config.yaml
norm_eps: 1e-06
bias: "all"
init: "trunc"
steps: 8256
Each number is 128 + 24 x the weight over its row's rms, rounded and kept within 0 to 255. Layers, rows and columns count from 0. Numbers have three digits each. The size before them is the row's rms in percent of the matrix's.

# layer 2 attention value, 256x256, rms 0.173, rows 205-255, columns 192-255
087:073133162119169098152155104138141097127157102117115124153111138135148089142137120100097089123123203127086122128098130162096128122140134144123080120146159112095142090114111119100117144123097171
095:173154135169128111137141118151123118111181128110129105130120111097119110079120142130144095154086098131084104144121158169151153146090048134120145165175109096163175119115130116150107131132150117
089:135120137141110180108145097088101166085126135120129133161139097166133123113116074117134146150100090129135132131152115090147132154081131105129170152124139117141138116151128162120147187117145101
096:136178112118152137120132100097150150170183135096125131147135098098137102076159061097131113121123120125124103139142095146117104114118158155130176147112095108121141117162112137066119155123122139
092:129148125124152132138136128149137105176128157132138112142108115110143111151127133157109150104131106106143140137122140111180090135132162130149131120109136165089105149117158120114166096139114145
097:123115142151107120161108079147158124115109120082201124172160183135095142124112188147097143124130142104086108161130163170148112108099136156111200121138101121151133116118127132131139136111100164
093:120140116045105160156129145140126167127102119100099132109141131159086143094098160154148153135162168106105169133127120126130101177164117123112122130142140181118131104131119130176066112116108101
099:156104098139162140114129095131162125123124176138132085127157156133161131138128138083113102131095118125125103107113143094079132143112132119098134165121134133121137117118113147133174184128138124
108:136071154102137102118118185126157122138110139152095125106134131134084128154132114169116122135157129121134175081107157096115165109113142115157093068127134141117126124157131108123131112159138125
098:116117162119179142188120138142127176107161112111153129148140164125131144094083115068110087124106163157136108134130150087101122113167137149138110105113134153093104139137126136092113114183114120
092:109123152110163114098084103114069129147137111123112126141150113117151103134117120139164165166128138139093097157137158121099128126182134128113151118131124126151128118140120114162108154094139111
102:142177145133134133138148157190106109133122167179137150140140126141100117054128147124114125129119101157166126153168112114153168142127095154128150116102081108153155117131052093126091090098109165
089:124128119180121136138159122170121160110107102139131077136129100076175111138100107134136114097129103125149159082116100151124097087129098126167125139149177121152101130140104129120117150166116100
098:110151112168119121142140140131082117120097110118190147151169082111139140119115146146104119160099094117112089099152117156141149073118163151151113114108115104156150162096104134111149080104124083
100:100134114145151130086122132122107117111094104154102118133085144129134089141121130104156098187128114103069107127083108134156123097113120089134131089118130113077173137134116112142164141110154122
102:160131159159146145157152113169129097113175147121134112099108130138136131156160093126160098095153157135152089131144163196128128109160081131117133145141109137160147128137109116079113119112132159
101:144096116142134090156108117146152147147140102118127081141184090128122104106110127146128119111144131101149127107168116124143138120074164140132098158151130133162154121118138148143131117122080136
105:146115098123146187089139176079136134133125114104130099154138131082083142093098128153126141145165124133089137128167125125133127104111160140142126134092144129116088154130105151181171111113136143
092:113082145135097094163121118169089130076102107156122134144133132139139142156090160113083129147123129121145150165088158112139169131115111122178152124142123162155131123105131137143145162134121091
099:129138133141122109141128108118113102141108136136114132126100174142151092158137148137086141127105145105088129131099114152101164086122130124144105155124105095112136083089166153146138166154092149
108:138121149154143088132086086154130146134147146163180143106104139110099146130124122147149129100081113147151146125134176150107115113128123115143134155161093112114099133137142106110110169186130149
092:136134087145139113093148101109099106109142112135122143145149143143144096170173165083117109118098081142125119147169108172113111113111136139100146167141108089133150156114119101111138171132163133
089:143120108110119137107102125127141158143134122133130075154132131139108166130083142132142094112149136133133117131153151098140144127137135182162111115156099142185135117120122107142091127146117114
090:178137148089131137137133114143164144120141131128126090141117149149100140076091104114149116129161183129135182098149101165125125158125125096131157107173098130113134109136163138130114118154104096
102:170126119124138130124162127139110128173151166119136146136127193108125104070124146107126132119140104132091103103169128124127158103121139140115165128086108133163137105101161141147124134105100151
107:165140169154142115131079153087142146125151107091075119176150113131107110129174119053147142121147167139095128144123127153091160133132134108134123145107139107128116126142153134137110140095122102
097:094134139144135160092132132130143138105132119174129104061120092128080162135166097160159128159170170153133151123098112110092143161149109127172098085151117125150163081156098125157113121135128131
097:080125139137144114113128135130103137133157108164070162127171137136144128100137121135138102112152124143072118152108139103126151158118146110128110111131135122110157133083106088143078108113128115
089:113130170114137166110148119132181124135133158106146128097109153122154144127136149159173086105147140130094152099120119122109092129159115141124178148144155157093094117159125125147120114135072101
092:113156155134145152115085149141148121132099164098132112148130133153131149158122110159097155139151128128142098131112105080126118089183116091133153091122107082137096126139171156119123122135073102
099:123142146085149131098144130182108125131135140120136122122101156180157140113123167108142120102133153103105124152104104140125131128153106107130135156124120141113145123091102146116122155110158143
093:155143160157102122142094150099131141123107094111093127110144138174099152094104145094134177143137138104129097166167099084096130135111129140147135118161152142121136135136135126087101173121123166
094:137153115155117099108137109130166162148154153147111106139149096167101113121167075097143148099125117127193151123132119131144108184104136101117133152135105103091123098093146120125161139148126112
083:148140153147118119115150140128131067126157166157173161089155138118150136115128095151173107109134120166114114165129167174101080151156096091112109152118149126128117128168139068124123086125071107
094:107126108105122136116095133107146172118120129125127133111126099105126162109158094125121116159084129139135151135127170105104113137139131149154105108117121172108099130119097106126132112177168142
095:179162120146100122138155117126145074114149134166127147109123103143130116122157157103113120134099126138181138157112105121140087133109091103118120121124090099131118130104171112107173111129172119
109:137142094117096064153118111135151130129145107092126095110185111176149133148064127092115144127081145126142123125116159143109126162126140171112099172143098124125142091127127152162118179142142157
088:145126114165136140143136153116130161172151079116130118122129177088148148131119120109170139113122136136129115161145172146133119132129135140174107132140090110153094161129130112096140167156150123
106:118114128149126145123120130125104173137118161135176147095155118147125129135092116108117104119163110123114167113115120113102122135124149116180141119108091140151143141139139167100134113178109108
106:141127129124148127106115169133154089150143179139141106135135121095117129133074149108112093145112105143144091161161138146146121175136116100124152160106121142149124175145119111104141135129139091
102:117148142165103126135138129130159117126083100144151121109097138071111113119119121133144107139096092124147149145093145171151106096094097124115135109134105074137119165130164103103137113103128114
090:177162136131134148134091132154126135111119108147140125129072151128091127115131112106124140080171138142152155136149077073131154102131103157151119092134104145134138121171112144130117109131113149
090:120101148124150137132120100138142119096148117066175100167095114131152111131124137062118145153135178138124078121168121135067126077134133158177115126136122101114112149134083164139076080165131147
099:100146083115147143089173072108064125129146155144113156124132082137154124115128121104136123132170096145118148131137114120145166106130135157124096127070101152145155133111072119168102158123120133
096:142096142138115122137100117085119132127121133106124100108127153141158150145147153123098167141129144115092115160156174108099165108129170149163067125118134130126138137100096155108102135139195178
091:088106162153133104107105098102132173120119083159150123114139128174142136126137156153149148125137140094110157161060135180108135146091129100085124137129132160113138131161125146169118132093131115
095:113141099119154125120105105125144159111164128143163125059126102091122134135168168140093166124097126140157106136175169121107141114140153148077132108138112121150120161115162114164138144138111134
095:160140126148116131146121125102141207125133147131124071178108108116144110127115104151180159072123109173124148103103110164100121128112117140100164125109118140131110144154105097116076159127157185
094:150105129067127128119132135128153144135186133142101132133161115100118166090145124120130097131112114177175131133169150127108166086151098142104155144168081114076111120155119091102108145165164146
090:128141125121174080174171112147121070144135071138133156091159151121124130110081168149116112094114148127157100161150129115135127132109177136144070114109135161158135138140106127138133153103069157
088:107112101135108134120122068146121094116107167177125170146141124093181198113135178124117100126145117172139118133102117121122147119164084134120147134151115117162116143141104109160121112081143103